Part of a small language model's weights: MLP 1152 squared ReLU.
Each number is 128 + 32 x the weight over its row's rms, rounded and kept within 0 to 255. Layers, rows and columns count from 0. The size above them is the row's rms in percent of the matrix's.

# layer 2 attention output (transposed), 384x384, rms 0.0345, rows 212-255, columns 320-383
size [ 71  82  81  75  82  69  80  69  75  77  78  76  76  71  68  77  65  67  77  95  77  65  81  86  78  77  69  85  74  80  91  94  70  77  82  68  64  79  65  77  76  77 100  82]
[[175 201 152 141  48 124  86 156 135  90 113 118 155 145 147 136 110  77 104 141 101 166 146  81 134 159 195 160 109 140 124 180 192 119  79 147  87 148 155 144 113 107 118  82 105 120  94 159 117 229 103 109 150 111  95 117  74 178  75 178 117  84  82 134]
 [124 147  97 121 103 143 145 155  98 244  70 126 154 131  65 129 182 120 125  99 138 163  82  84 135 182 123  91 136  94 120 175 182 112 154 171 147 116 177 198  91 143 157 153  98 106 115 101 175 246 149 180 163  83 105 169 120 114 110 151 115 121 147 143]
 [146 147 166 152 142 126 103  94 110 110 174 121 176 150 160  93 110 158 107 134 183 134 126  88 166 143 157 109 105 120 144  41 150  78  90 101 102 137 154 118 151  80 114 135 126 149 119 147  74   0 105 120 147 199  78  95 184 118 114 138  97 152 133 135]
 [128 116 141 101  67  98  74  90 134 130  99 149  97  92 132 154 188 106 103 120 138 180 120  73  94 172 147 166  93 137 147 190 169 117 125 167 139 139 129 161 103 140 129 133 119  99 148 136 180 228 136 121 185 101  99 147  92 131 120 137 129 114 147  89]
 [116 177  90 110 107 174 131 163 118 170  63  94  88 121 135 193 198  96 109 171 128  69 139 129  97 146  75 150 138 115 149 140 125 105 137 151 127  79 123  74 106 173 162 135 117 132 147 120 150 247 172  85 131  70 123 145 130 134 149 198 147 188 115 122]
 [154 144 117 134  31  81 167 120  87 187 123 124 208 137 197 115 180  93 134 104 121 117 168  73 153 140 163 142 109 125 119 168 154 126 146 133  99 109 166 107 200 130 166 152 112 149 130  72 148 162 123 133  84 175  61 151 127 117  71 118 186 104 130 118]
 [163 167 125 113 129 132 127 144 132 103 123 154 121 178 224 130 160 118  96 151 119  88 177 129 147 163 160 149 121 176  72 198 144 131 108 135 131  93 132  80 105 148  96 127 149 116 119 135 116  94 107 117  56 142 105 187 176 152 145  56 136 150 128 134]
 [ 96  92 154 144 166 147 143 147 131 133 132 114  93 120 100 148 128 183 104 124 109  75 144 222 184 115  62  50 142 120 151  80  79 117 103 120 120 159  74 142 142 134 111  94 130  75 164 147  90   0 143 134  86 125 194 114 148 128 116 100  64 164  87 149]
 [148 118 133 146 167 204 120  58 169  85 134 111 114 150 110 123 152  60 158 131 141 102 179 141  78 168 108 180 159 136 119 156 172 141 127 144 164 119 136  88 124 195 156  99 159 113 149 148 108  61 104  82  53 158 170 118 111 166 104  99 171 145 136 124]
 [104  67 168 140 101 144  98  97 135 142 123 112 119  88 142 109 144 136  91 102 142 191 114 109  26  96 115  95 134 166  91 111 113 113 182 149 137 179 129 142 137 138 181 143 164 151 143  84 196  70 135 144 143 173 108 136 121 115 141 151 163  95 127 108]
 [158 112 118 111 208 118  91 119 149 127 102 161 153 167  76 137  96 128 199  96 105 139 129 154 177 111  96 212 134 118 130 140 102 105 129 118  90  64 181  61 150 103  92 147 140  59 129 114 123  36 109 109 177 124 132  49 133 111 164 128 175 124 130 148]
 [124  99 153 112 171 128 123 118  77 178 111 140  87  95 181 152  98 139 136 140 198 151 137 167 177 137  95 119 100 185 115 133 136 117  89 125  89  85 144 130 149 150 122 135  99  90 105 138 115 187 184 156 135 146  90 114 125 117 159  93 107 142 194 137]
 [ 67  80 159 125  99  82 112 150 161 141 159 122  88  73 136  90  81 178  83 115 139 157 146 118 137 154 164 111 110 156 142 133 172 124 143 115  78 155 111 148  95 130 116 137  95  91 145 101 135 241 113 166 209 143 129 125 116 137  84 125  94  85 147  82]
 [152 211 114 123 135 138 172 137 156 101 134 160 134 124 155 141 150 120  97 127  74 108  73  61  76 116  79 109 107 150 119 177  98 127 113 113 136 189  87 180 114 112 118  88 126 120 181 126 176  95 174  96 131 135 173 154 153 141 186  96 155  97  82 144]
 [ 75 135  57  91  98 141 105 130 138 101 141 151 127 122  91 161 152 118 171 145  90 144 171 129 110 110  84 162 130 157 130 189 122  97 128 136 123 129 110  87 104 157 122 127 126  57 151 112 181 137 136 121 100 137 143 160 143 151 133 133 128 112 118 117]
 [140 170 111  90  60 150 158 116 133 113 107 168 158 141 135  92 151  89  98 111 101 165 147 102  41 122 134 169 140 172 102 186 167 156 133 149  92 130 160  98 141 199 130 106 176 150 101 192 161 253 140 163  31 133 150 127  75 150 137 141 196 103  88  81]
 [138 168 123 127  86 165  93  56 126 144 143 147  64 129 192 157 127  75  88 116 130 133  91 140  94  59 102 137 127 140 101 192 134 135  69 113  79 213  88 103 139 167 135  79 179  83 141 132 159 142 105 136  38 158  76  54 125 119 148 190 130  91  62 148]
 [ 87  56  87 137 165 121 206 132 188 143 122  86 119  59 110 148 117 170 112 112 137 114 140 158 175 107 129 128 132 170 169 110 191 115 204  78 154 154 157 157 118 163 181 122 130 115 140 135 139 179 197 105 156 142 108 146 157 152  98 132  86 144 153 128]
 [118 147 124 145 139  94 188 175 100  89 140 131 134 155 162  85  89 127  63 121 107  86 100 167 139 125 141  86 116 115 116  93 102 127  87 115 144 137 157 130 153 109  66 154 146 146 109 112 120 137 111 172  75 168 116 114 169 122 116  62 119 138 141 127]
 [105 110 118 144 155 132 108  85 139  86 132 119 175 136  49  85 139 135 148  76 161 172  89  71 130 135 145 159 101 139 126 127 142 108 161 151 113 139 168 163  68 124 151 146 146 111 124  80 145 126 130 127 214 141 128 110 175 106 101 201 140  82 149 177]
 [ 94 155 108 136 114  84 125 176 137 150 125  95  73 105  64 178 127  78 156 130 116 101 108  98 137 126  85 191 149 121 157 182 126 118 128 171 150 107 123 122  71 157 123 151 105  93 139  82 147 255 167 109 156 130 136 181 163 122 109 183 134 137 205 148]
 [131 184 130 135 128 141 122  99  62 177 117 139 116 120 182 142 142  82 149 161 167 124 137 142  81 127  92 115 165 141 137  87  97 152  75 112  87  73  96 117 141 149 167  96 119 110 112 156  77  94 152 129 125 113 156  97 133 182 134 192 168 180 143 116]
 [118 152 160 105 118 134 120 106  91 109 131 121 207 144 129  82 117 180 132 116 113 186 104  96  96  43 156 110 131 122 142 110 172 138 121 112  88 152 124 143 151 152 143 116 156 141 138 145 129 109  67 139  51 181 136 102 123 147 108 191 130 124  72 130]
 [128 191 122 151 150 129 147 106 120 118 156 161 160 155 177 101 136 122 114 127 117 141 126 136 112 134 136 153 151 105  74 112 126 155  80 112 170 104  99  91 143 170 123 118 147 120 117 199  85  97 116 140  48 120 178  86 101 124 159  98 173 161  78 106]
 [137 153 144 143 124 135 126 145 119 123  94 157 105 175 164 112 133 135  57 144 109 121  61  79 161 145 161  77 120 127  77 145 180  88 106 120 169 137 183 142 107 126  81 127 133 146 113 117 143 213 136 179  92 175  80 149 191  90 101  49 109 117  64 116]
 [138 103 104 113 233 166 103  92 110 152 182 113 142 157 159 176 124 157 102  95 149 141 102 139  96 114 137 126 124 139 118 106 114 145  84 121 107 149 137 162 140 149 135  92 128 116 161 162  80   0 150 136 120 102 123  99 128 141 137 192 121 112 102 115]
 [148 129 156 110 122 114  68 105 103  63 109 119 161 144 133 119 120 107  84  83  96 158 129 121 104 158 201 147 127  80 151 150  69 137  82 131  84 156 187 108 162 163 113 179 100 114 177 137 123  41 145 156 154 125 121  99 149 112 160 165 153 121 130 106]
 [105  75 151 178 153  77 124 126 144  96 165  92 108 130  93 117  83 118  86 149 151  89 168 100 186 146 157 107  82 158  70  82 195 104 165  99 132 149 118 123 104  99 102 131 155 125 106 164 102  24 143 124 139 170 129 127 151 132 101  64  88 132 157 138]
 [158 150 119 128 193 137 131 127 114 135 124 144 159 178 141 166 112 157 139 163 113  76 105 109 170  85 105 150  76 163 117 160 112 122 113 129 115 110 135  90 181 101 121  82 155 146  98 124 106   0 115  99  98 164 116  83 134 125 198  92 178 148  71 152]
 [121  69 187 141 151  92 158 116 116 133 146 118 122  91 146 112 110 174 107 131 177 181 147  95 164 144 191 120  92 135 107 103 148 124 150  93 126 111 145 129 116 101 128 147  91 205 141 160 142  83 155 115 212 180  66 157 125 144 142 127 135 123 190 114]
 [121 154 166  97 112 125 142 132 150 129  90 100  23  88 160 162 109  48 123 185 120  96 162 165  95 114  86 165 125 145 109 149  97 131 139 121 145 158  65  98 113 117 148 117 112 106 162 154 112 112 168 120 137 118 109 113 125 148 139 102 131 149 192 172]
 [137 100 107  97  68 174 133 131 163 142 132 120 146 122  76 110 128 123 169 125 118 172  77 129 154 133 126 173 102 152 132 213 175 141 174 169 123 130 156 153  92 144 172 142 109 113 109  74 190 255 140 121 151  83  90 162  92 103  88 189 120 123 144 176]
 [ 96 160 124 146  56 129  48 158 145 108 170 143 118  99 170 168  44 125 132 123 115 158 105 138  74 130 151  82 118 104 111 139 104 156  71 146 132 170 151 133 129 128  79 149  60 141  88 119 101 205  98 129 120  75 168 136  82 124 108 115  81  76 146  58]
 [ 31  65 124 103 137 105 168 157 138 143 153 110 143 121 119 132 149 178 140  78 133 207 164  97 143 116 149 123 128 155 159 153 141 136 160 100 101 118 119 110  77 142 156 168 121  93 153 121 108 177 134 128 179 111 121 137 141 118 129 131 107  93  88 105]
 [159 117 138  93 140 168  96  94  84 138 133 152  89 121 110 134 147  83 142 127 139 132 147 186  93 104 105 102 135 142 193  43 108 119 172  93 140 125 113 136 168 133 145  95 132  75 117 167 131   0  86  98 173 140  95 104 143 171 122 184 123 136 184 165]
 [123  98 150  91 139 113 173 102 122 133 131  68 117 158  98  69 175 126 107  99 144 106 135 128 156 144  62 133 153 113 122 110 190 144 130 134 143 105 144 176 103 135 152 152 156  94 139 144 147 193 146 147 140 138 119 186 105 120 146 201 150 182 168 155]
 [ 65 127 165 149 199 177  55  90 106  82  99 138 131 110  50 114 143 147 167  76 104 136 115 199  74 110 122 124 170  79 137  89 166 136 123 103 147 159 130  83 104 103 162 106 107 107 137 141  95 129 126 109 142 136 183 104 113 110 131 119 171  94 112 124]
 [ 90  97 143 155 149 117 139 112 155  89 169 110 114 139  97  90  73 140 216 132 127 161  84 105 161  91 127 151 103 116 168 164 126 154 162 156 103 178 125 154 128  73 155 131 146 130 103  68 198 186 115 133 181 165 106 128 131 116 116 119 118 110 142 203]
 [ 85 133 153 122  77 125 106 151 127 154 142 181 145 141  74 125 150 124 116 111  64 173 147 141  70 121 113 139 109 189 164 150 112 148 165 176 103 145  97 107  73 116 138  91 193 120 154  75 115 171 149 116 140 156 147 192 139 195 141 195 136 100 137 100]
 [145 138 136  98 115 181 143 103 143  72  22 195 163 144  75 100 157 111 140 105 148 170  91 135 137 124  96 163 130 109 148 126 144 103 130 177 111  85 160 166 128 128 126 127 157 111  93  95 162 119 111 119 175 114 114 151 120 134  77 120 144  87 133 165]
 [ 82 163 108 119 144 147 203 123 179 180 164 132 114 105 116 140 138 124 139  77 123 134 104 121 139 140  76 135  89 122 105 168 197 149 137 109 174 146  81 176  79 129 120 125 158 145 161  55 110 220 138 134 127 115 173 161 109 123  93 167  83 162 151 139]
 [169  97 120 167 170 107  89 124  82  97 146 103 211 191 140 130 114 148 122  91 129 132 123 132 121 108 178 140 135 114 112 113 118 134 107 122 148  95 122 139 129  95 123 165 117 139 138 146  46   0 107 111 105 166 154 119 151  74 137 134 143  85  98 126]
 [153 160 130  97 144 155 154 142 128 113  72 150  87 133 124 168 144  68 149 173  48  77  98 180  78 111  63 178 136 155 184 176 103 159  93 157 118  85 154 113 152 153  83 101 157  71 137  97 166 143 144  89  95  94 159 102 121 143 168 140 185 126 115 124]
 [ 91 125 122 130  53 138 118 159 150 140 121 147 139 101 157 117 148 134 135 147 121 164 107 143  90 158 127 148 129 161 130 126 125 144 129 124 141  83 145 155 166 169 169 130  80 124 106 116 149 255 155 160 121  59  91 188 132 112 145 119 140 168 124 112]]
# layer 2 attention value, 384x384, rms 0.0334, rows 213-255, columns 320-383
size [ 91  86  79  83  79  88  77  82  86  85  87  81  77  83  83  76  78  80 103  79  74  85  89  86  85  80  87  82  88  90  98  82  84  92  78  74  86  77  85  84  81 106  83]
[[147 150 151  92 124 136  96 151 125 134 160 135  65 169 170  95 137 134 191 160 153 143 145  97 116 113 162 126 132  98 114 131 125  85 132  70  68 105 128  86  84 180 153 154  64 118 150 119 100 128 138  36 119 132 170 152 186 150 173 166 132 108  84  94]
 [154 140 142 146  83 107 141 105 147  87 169 122  96 102  76 169 135 123 194 115  84 114 132 135 112  84 165 103  67 124 118 170 105 142 149  96 135 119 140 115 135 120 100 120 182 132 121 137 185 140 104 109 126 143 202 151 126 181  95  81 146 123  99 117]
 [185 160 134 125 144 106 145  98 126 165 166 127  44 220 138  93 122 147 163 121 145  80 131 123 102  97 136  80 147  61  86 111 104  93 121 166  79 119 125 117  71  85 103 136 153 116 138  61  92 131 102  59 157 112  97 143 176  90 100  36 135 147  68 133]
 [122 111 110 158 129 104 140  99 110 169 159 177  86 149 126  55 117 122 121  73  83  86 122 149 184  84 157 131 128 184 108 128 109 206 113 108 145 179 131 154 132 142 110  93  79  96 125 110 123 132  97 171 182 145 119 151 114  57 159  74 123 132 168 160]
 [136 128 173 160 148 146 123 102 110 108  97 149  69 108 111 182 134 121 135 142 135 124  93 110 115 115 133  71 103 102  91 171 126 110 131  73 118 115 106 177  57 156 123 116  52 111 155 210 139 138 175 145 125 143 128 153  90 108 128 161  68 158  93  89]
 [128 130 125  94 140 140 105 155  62 150 196 147 175  88 144 170 141 103  47 135  77 178 155 164 111  93  86 159 116 150 177  88 120 146 126 185 159 158 140 126 155 108 141  96 134 115 157 102 115 113 124 163 190 133 114 117  65 147 122 169 149 139 106 151]
 [180 112 116  98 160 143 110 138 151  64 156 131 224 128 137 120 133 104 172 138 170 138  97 123 120 161 179 196  71  72  79 134 136 154 127 129 158  78 135 104 151 131 187  99 195 154 104 128  79  82 178  89 114 127  60 167 124 139  79 137  98 147 116 126]
 [113 130 121 128 156 125 190 110  71 144 166 139 189 131 113 136 110 140  21 135  95 156  98 143 143 120 131 157  77 155 153 135 129 157 108 199 134  90  64 100 121 111 166 126 147 108 115 103 118 126 157 193 159 104  89 102 135  65 126 167 145 139 140 165]
 [159 152 149 130 111 130 136 131 131 108 131 121 161 140 100 155 134  89 165 127 132 128 124  64 127  81 143 138 130 145  52 145 149 138 156 117  47 102 100 196 106 163 108 150 104 135 133 227 160 115 141  85 133 138 179 158 125 175 149 101 141 115 195 145]
 [ 84 128 139 133 145 142 146 104  90  91 124 127 144 128 109 121 140 164  12 116  93 121 117 114 113 133 174 110 109 150 172 134 125 150 133 168 146 143  98 172 142 123 150  70 110 120 153 152 159 136 197 162 173  75  64 142  53 144  92 207 104 132 127 171]
 [131 126 137 108 124 126 150 163 190  63 168  95 203 163 122 111 129 106 143 148 140 152  81 147 114 117 150 135 123 100 127 104 140  94 135 125 168 120 119 114 134 132 143  84 199 114 114 141 163 112 126 121  82 136 154 149 175 177  70 163 107 142  64  82]
 [155 143 149 138 114 141 127 151 132 101  85 121 195 183 158 142 130 145 175 116 151 117 106 120 123 145 132 113  86  71  83 167 124 111 169 115  97 111 109 100 111 110 114 156 189 113  95 165 147 121 101 109  86 109 107 118 140 152 155 131 130 110  33 119]
 [126 108  77 188 150 153  86 117 102 126 117 194 145 197  17 133 113  72 119 108 124 148 126 117 161  75 116 222 136 143 100 110 103 149 104 144 162 116 103  84 109 151  72 148 151 139 178 151 146 147  86 132 142 160 135 102 116 131 118 138 133 177 143 182]
 [145 123 133 144 176 126 157 113  79 114 115 182 145 147 108 114 124 172   0 124 110 170  92  99 126  75 188 172 104 129 113 130 130 208 105 202 125 104 146 140 116 142  74  91  84 115 166 133 129 119 135 133 171  97 101 143  61  80  95 101 121 147  93 175]
 [103 128 159 134 200 120 139  85 137 112 176 121 114 182 144 107 133 133   0 121 103 129  96 159 162 106 113  47  88 133 147 107 133 111 122 216 117  96 125 116 113 125 143  90 136  91 153  65  95 135 128 145 133 124 126 100 123  84 151 100 101 121  78  98]
 [130  86 105 140 128 143 152  98 154 128 166 152  90 165  70 163 106 116 173 155 145 121 133 118 133  72 129 156 133 123 115 105 162 136 145 104  94 118 185 165 152 123  84 136  99 113 142  91 147 101 148 162 114 122 175 172 130 130 132  36 145 131 222 114]
 [134 132 154 133 146  84  56 145 161 126 112 130 126 160 164 103 146 107 184 111 136 103  62 105 132 137 140  56  99  61 123  84 123 147 133 102 130 135  94 113 145 145 102 124 180 133 101  95 130 152  68 152 143 144  91 119 162 160 167 105  97 126 124 137]
 [192 132 160 129 111 172 142  97 124 119 150 104 216 106 118  91 139 156 182 147 135 130 120 116 119 157 116 177 118 149  80 128 109 157 120 133 130 127 114  89 124 140 166 101  48 125 133 172 137 166  93 163 100  91 128 152 113 135  79 111 157 169 116 130]
 [ 87 140 186 116 141 131 155 129  67  90  82 128   5 152  87 157 122 127 141 131 142 135 127  93 122 116 137 151 177 113  90 157 131  85 146 124 129  80 132 165 109 136 137 175  91 145 107 188 153 133 173  62  85 142 145 158 106 170 159  54 111 135 169  76]
 [ 93 120 171 125 151 144 123 139  21 109 153 122 143 124 128  72 130 167 120 108 117 170 127 102  95  93 150 171  80 133  59 141 122 124 151 183  99 135 129 100  93  85 164 137  82 119 125 150 194 125 162 111 135 144 129 139 138 114 130 133  96 118  50 136]
 [ 51 128 123 166  99 161 135 150 201 114 131 146 164 134 130 143 146 199 102 169 115 147 118 161 169 114 180 113  59 125 156 155 125 145 148 181 144 118 126 109 176 192  88 106 146  97 120 126 186 125 139 200 135 125 173 117 131 109 136 122  87 134 147 177]
 [167 147  95 136 108 136 134 140 177 149 131 163 135 114 136 147 107 109  87 153 131 104 180 130 127 159 120  45 109 146  92  51 102 136 111  62 147  98 134 118 115 107 103 136 141 161  96 129 111 139 143 134  93 128 104 152 141 113 121 135  88 118 131  74]
 [136 128  98 128 106 133 166 115  85 145 101 102 213 110 152 117 139 137  55 115  81 116 150 141 159 141 122 119 133 215 185 141 140 174 123 159 165 115 136  88 191 142 102  82 154 105 180  98  76 151 121 193 121 130 149 123 140  93 158 131 108 150 141 102]
 [132 146 146 120  94 116  81 131 116 129 157 114 119 144  93 118 136 131 176  85 145 155  98  79  82  65 163 141 115 179 183 106  88 126 108 114  92 155 140  66 131 143 196 152 154 153 108 118 113 120 102 130  95  96 152 139 120 153 111 178 140 139 127 107]
 [153 143 140 148 118 122 142 121 110 137 139 116  79 136 150 110 141  79 171 123  88 132 148 129 119 105  95 138 181 113 124  86 126 154 137 116 111  93 120 132 114 113  84 141 244 123 155 146 105 115 146 108 140 134 176 136 116 149 130 119 109  90 162  84]
 [130 127  69 143 124 146 183 124  28  88 132 120 161 144 161 136  98 123 118 119 144 103 144 171 114 140  99 118  79 204 119 108 136 137 130 165 106 157  65 117 118  91 151  95 130 136 157 121 128 139 127 173 157 146 224 100 114 173 104  67 159 130  88 187]
 [ 89 139 180  96 105 109 102 123 130 109 164  83  89 144 120 116 131 113 193 120  83 129 103 140 103 104 190 124 118 117 196 130  89  83 126  90 152 156 151 116 148 132 163 133 134 140 113 172 143 106  79 154  81 137 136 147 154 209 147 105 156 111  98  97]
 [ 82 122  78 152 107 125 187 118  92  56 163 130 149 114 139 137 123  97 110 135 151 175 150 145 142 178 133 112 178 147 144 134 130 143 152 111 134 153 127 113 165 138 132 103 112 174 135 137 118 132 146 168 150 144 102 139  96 122 108 156 100 142 176 117]
 [137 154 144 144 147 142  84 116 130 130 162 148  87 188  54 163 169  84 218 134 137  62  98 134 110 107 104  69 151 133 165  85 138  83 140 125 122 132 126 169 114 109 119 154 151 124 137 112 185 121 117 118  73 133 177 138 142 140 120  98 125  92  63 106]
 [ 90 122  86 137  93 117 133  92  45 140 131 135 206 148 124 127 118 123 129 141  80 101 107 129  97 104 135 173  79 203 109 126 132 196 113 195 149 127 203 121 160 112  97  83 167  94 134 117 170 167 108 220 126 125 135 139  76 133  92  89 120 124 208  98]
 [ 80 125 179 132 145 114 104 143  51 131 141  95  23 159  90 117 132 127 140 153 162 145 139 109 104 108 100 158 126  85 110 112 116  92 142 140  71  95  96 133  77 123 112 137 139 146 128 169 112 159 145  45 107 118  71 140 158 133 126 142 152 124 112  99]
 [194 118 149 127 131 141 152 156  98 108  64 115 116 108 156 106 156 145 148 122 115 143 153  73 115 151 114 208 169 103 143 227 173 122 107 201  83  69  57 102 109 120 167 118 184  79 130 102 170 117  93 169 180 100 137 113 158 115  98  75 146 155  55 159]
 [179 152 146 152 118  90 102 115 152 158  89 149 130 167 170 100 135 125  86 113  80 145  84 157 115  92 152  84 107 100  92 118  82 113 138  98 171 138 120 178 112  92 115 130 189 202 150 105 155 156  91 104  94 119 119 128 146 172 140 129 102 135 104 114]
 [140 153 109 126 146 100 124 129 193 165 143 160 221  96 135 207 127 141 167 161 107 143 102 107 131 124 122 167  49  87  82  87 109 106 140 155 114 101  85 182 114 126 104 106 108 128 142 107 131 116 149 148 127 118  75 130 109 129 101  92  81 129 181 143]
 [124 116 148 133 124 127  83 130  71 103 112 151 132 146 107 138 109  82 126 191 130 135  89 139 126 127 125 118 151 149 110  87  90 123 144  81  77 148 107 135 181  80 132 157 108 118  79 117 141 132 196 108  91 173 146 117 131 162  79 141 107  87 130  68]
 [143 138 116 120 146  81 211 145 196 120 126 167 133 121 149 125 164 129 103 146 105 160 132  90 163 131 150 157 140  69 193 115 108 109 126 155 169  95 123 139 109 206 112 112 193 182 129 103 132 125 212 117 139 108  72  99 114 106 168 110 124 156 189 167]
 [130 115 140 143 141 124 110 158 116  70  90 124 130 125  49 176 117 119 148 118 118 179 144 115 110 162 103 159 114 117 118 126 148  95 124 114 110 140  91 167  88 145 109 147 126 167 147 162 122 167 137 107  91 140 142 150 100 180  90 159 134 133 164 191]
 [202 144 115 125 141 170 161 104  25 105 107 102 129 138 136  97 152 137  55 108 123  79  83 139 155 132  91 168 112 100 166 158 124 136 124 171 121 105 172 115 161  68  45 152 103 104 105 129 113 131  86  52 132 137 119 111  73  45 181 170 186 139  87 132]
 [124 128 120 151 142 119 101 130  89 132 165 104  98  88 130 180 156 152 185 165  64 163 154 101 110  91 123 149 153 174 109 153 139 152 138 121  15 137  54 157 114 123  99 114  70 105 134  93  99 130 177 111 131 134  99 145 111 166 120 175 125 125 153 153]
 [171  98 169 103  95 144 131 133 158 134 117 174 133 202  75  66 102 130 127 185 178 148 146 106 126 121 156 148 241  86 146 127 115 147 140 105 102  53 130  70 145 129 143 155 114 116 108 184 178 129 139 125 102 181  95 119  93 175 171 111 152 139 107 162]
 [138 162 151 107 108 121 128 158 166 107  99 167  82  45 106 121 154 109 111 131 127 127 143 118 131 199 103  65 133 126 162 111  97 152 114  71 150 157 120 157 147 119  71 168 159 144 141 147 184 142 150 151 132 117 118 127 106 151 110 113 133 124 170 111]
 [125 121  86 143 148 150 141  80 103 118 182 147 178 125 154 147 129 157  34 106 119 119 127 141 124 163  99 105 119 163 114 137 124 157 123 173 169  91  86  91 127 126 146  68 108 126 138  69 106 143 160 166 167  95 120  97  45  86  94 123  93 164 148 172]
 [121 165 129 126 153 129  62 147 110 138 105 129 197 135 187 161 138 130 132 148 167 128  94 168 126  92 141  58 100  72 131  85 168 130 140  83 103 191 156 104  86 129 116 101  78 118  90 149 139 156  54 127  98 140 181 129 156 180 167  91 124 115 115  85]]
# layer 2 attention query, 384x384, rms 0.0435, rows 256-264, columns 320-383
size [102 209 104 102 104  83  78  97  80]
[[154 119 156  59  79  76  98 162 122 136 120 106 140 123 108 124 176 141 114 113 162 128 108 142 109  75 138 127 114  96 132 125 142 137 202 110 122 139 129  56 177  69 143 152 160 161 220 141 149 132  62 146  84 143 146 120 129 176 144 141 135  59 147 129]
 [138  84 169  55  90 126 108 166 134 140 116 144 121 140  92 121 156 161 130 106  72 190 119 116 184  97 124 125 148 106 114 149 181 142 189 146 141 133 150 113 161 115 105 127 165 153 218 127 169 150 113 136 109 168 162 117  82 168 158 140 157  51 156 136]
 [159  80 150  66  89 125 137 168 143 117 120  95 129  79 100 136 141 131 153  81  93 154 154 130 144 139 174 121 112 107  93 146 175 137 172 127 112 130  91  96 156 118  99  87 127 164 187 136 129 170 142 182  83 147 204  86  89 153 132 106 125  92 165 147]
 [113  86 153 102 141 174 119 161 116 123 134 172 119 145 134 106 166 177 128  95  75 159 104 136 195  94  82 118 144 128 133 169 173 119 184 160 128 144 152  93 162 113  82 107 195 146 215 140 189 151  92 132 152 170 140 113 145 170 183 145 172  67 106 149]
 [139  83 132  88  92 177 129 163 116 118 120 128 124 114 108 134 137 130 133  72  63 153 132 158 168 128 140  96 141 120 109 138 191 118 170 124 119 155 109  73 159 127 125  85 139 158 168 138 123 172 155 167 118 168 159  82  97 144 134 115 164  82 132 152]
 [112 117  89 166 126 184 111  85  75 155 125 229 125 174 135 123 198 135 100 158  80 177  83 153 181 128  55 101 175 162 197 187 130 170 136 178 150 154 142 145 114 113 107 120 137 101 153 159 196  88  91 101 154 155 134 139 100 120 129 164 138 173  59 159]
 [123 133 167 109 149  19 116 133 105 122 121 109 133 110 223 111 101 130  69 187 196 118 108  64 133 119 122 148 118 136 138 104  62 168 111 166 104 101 136 146 117 115 119 172  86 134 138  77 128 132  95  53 144 124  96 130 118 165 123  98 130  54 155  82]
 [122 121 105  66 161 170 112 171 114 103 102  66 113 115 148 148  83 149 104 121  73  90 177 130 110 127 205 140 120  90 118 157 117 130 127 112  92  81 112 133 191 148 146  94 138 120  90 115  61 136 184 187 118 123 121 130  55 128 156 119 138 150 173  98]
 [140 109 153  58  83 135 125 169 132 117 114  93 206  97 125 124 137 163 122  78  83 130 159  96 148  98 192 102 117  96 112 101 147 102 138  96 115 163 151  78 196 109 168 133 156 200 128 158  91 192 154 162  90 146 124 108 123 163 116 114  76  88 148 119]]
# layer 2 attention key, 384x384, rms 0.0435, rows 256-264, columns 320-383
size [133 180  72 107  94  90  94  76  80]
[[131 171  85 183 161 162 134  74 113 131 137 128 104 151 137 121 131  86 118 171 148  57  97 123  99 155 120 150 138 154 137 135  74 136  75 139 143 146 122 149 100 131 137  84 118  66  91 141 130  50 134 103 160  84 104 162 167  94  92 112 145 217 130 101]
 [138  86 172  68 124  77  90 205 117 130  96 133 128 123  98 132 141 173 150  93 119 163 158  84 162  85 153 111 130  96 100 132 177 121 209 121 108 129 113 109 146 113 149 165 130 169 181 119 137 211 124 112 129 159 143  96 128 183 158 125 133  46 145 146]
 [176 138 121 112  87 119 111 144  82 115 125 157 109 160  96 164 150  88 133  90 156 128 140 109 120 146 149 135  52 131  96 129 164 119 131 152 138 186  55 106  96 133  81 133  87 135 142 171 114 131 142 131 101  89 154 140 118 175 173  85 131 139 159 168]
 [154  58 174  60 139  86 113 185 115 144 122 102 116  97 108 101 126 184 110 118  88 132 175  98 141  86 162 146 124  99  89 113 175 120 195 123 110 112 112  95 134 144 122 166 138 156 123  91  95 202 132 136 153 162 125  88 101 163 130 119 134  27 147 129]
 [138  90 181  64 143  56 109 186 143 144 104 108 122 128  85 123 141 179 137 133 103 133 139 103 167  74 157 128 114 131  69 110 149 146 188 124 123 118 137 117 137 128 145 149 117 140 142 100 128 230 114 130 143 171 155 100 151 157 134 125 161  42 164 146]
 [149  84 157  97 174  82 131 173 118 116 130  61 127 138 121 116 112 157 136 156 125 125 130 136 137  87 158 147 180 118 128 130 149 102 143  72  83  28 165 106 159 152 137 156 125 132  96  59  84 167 136  85 115 206 115  80 103 114  68 100 103  68 197 119]
 [ 87 138 107 172  85 155 140 125 150 107 181 198 150 114  96 164 190  70 122 116 166 129 148 169 128 126  93  94 161 115 125 178 110 100 130 135 173 138 124 140 134 130  98 115 101 159 152 237 159  52 105 105 132  83 150  98 161 149 147 168  94 150  70 174]
 [144 154  81 120  86 111  79 155 107 191 111 143 149  84 181 122 144 156 116 144 121 164  59 114  99 116 113 109 111 144  80 141 159 201 162 147 141 146 113 157  75 108 149 109 154 112 170 154 196 121  59 148 149 155 164 149 147 151 143 179 175 113 134 112]
 [147  96 141  85 137 106 103 161 182 151 130  63 130 123 105 100 112 180 115  88 119 126 135 113 196 107 187 135 127 132  87 127 168 124 192 134 133  98 167 128 129 113 129 150 143 125 149 149 120 248  86 110 118 194 143  96 127 142 119 118 134  29 148 125]]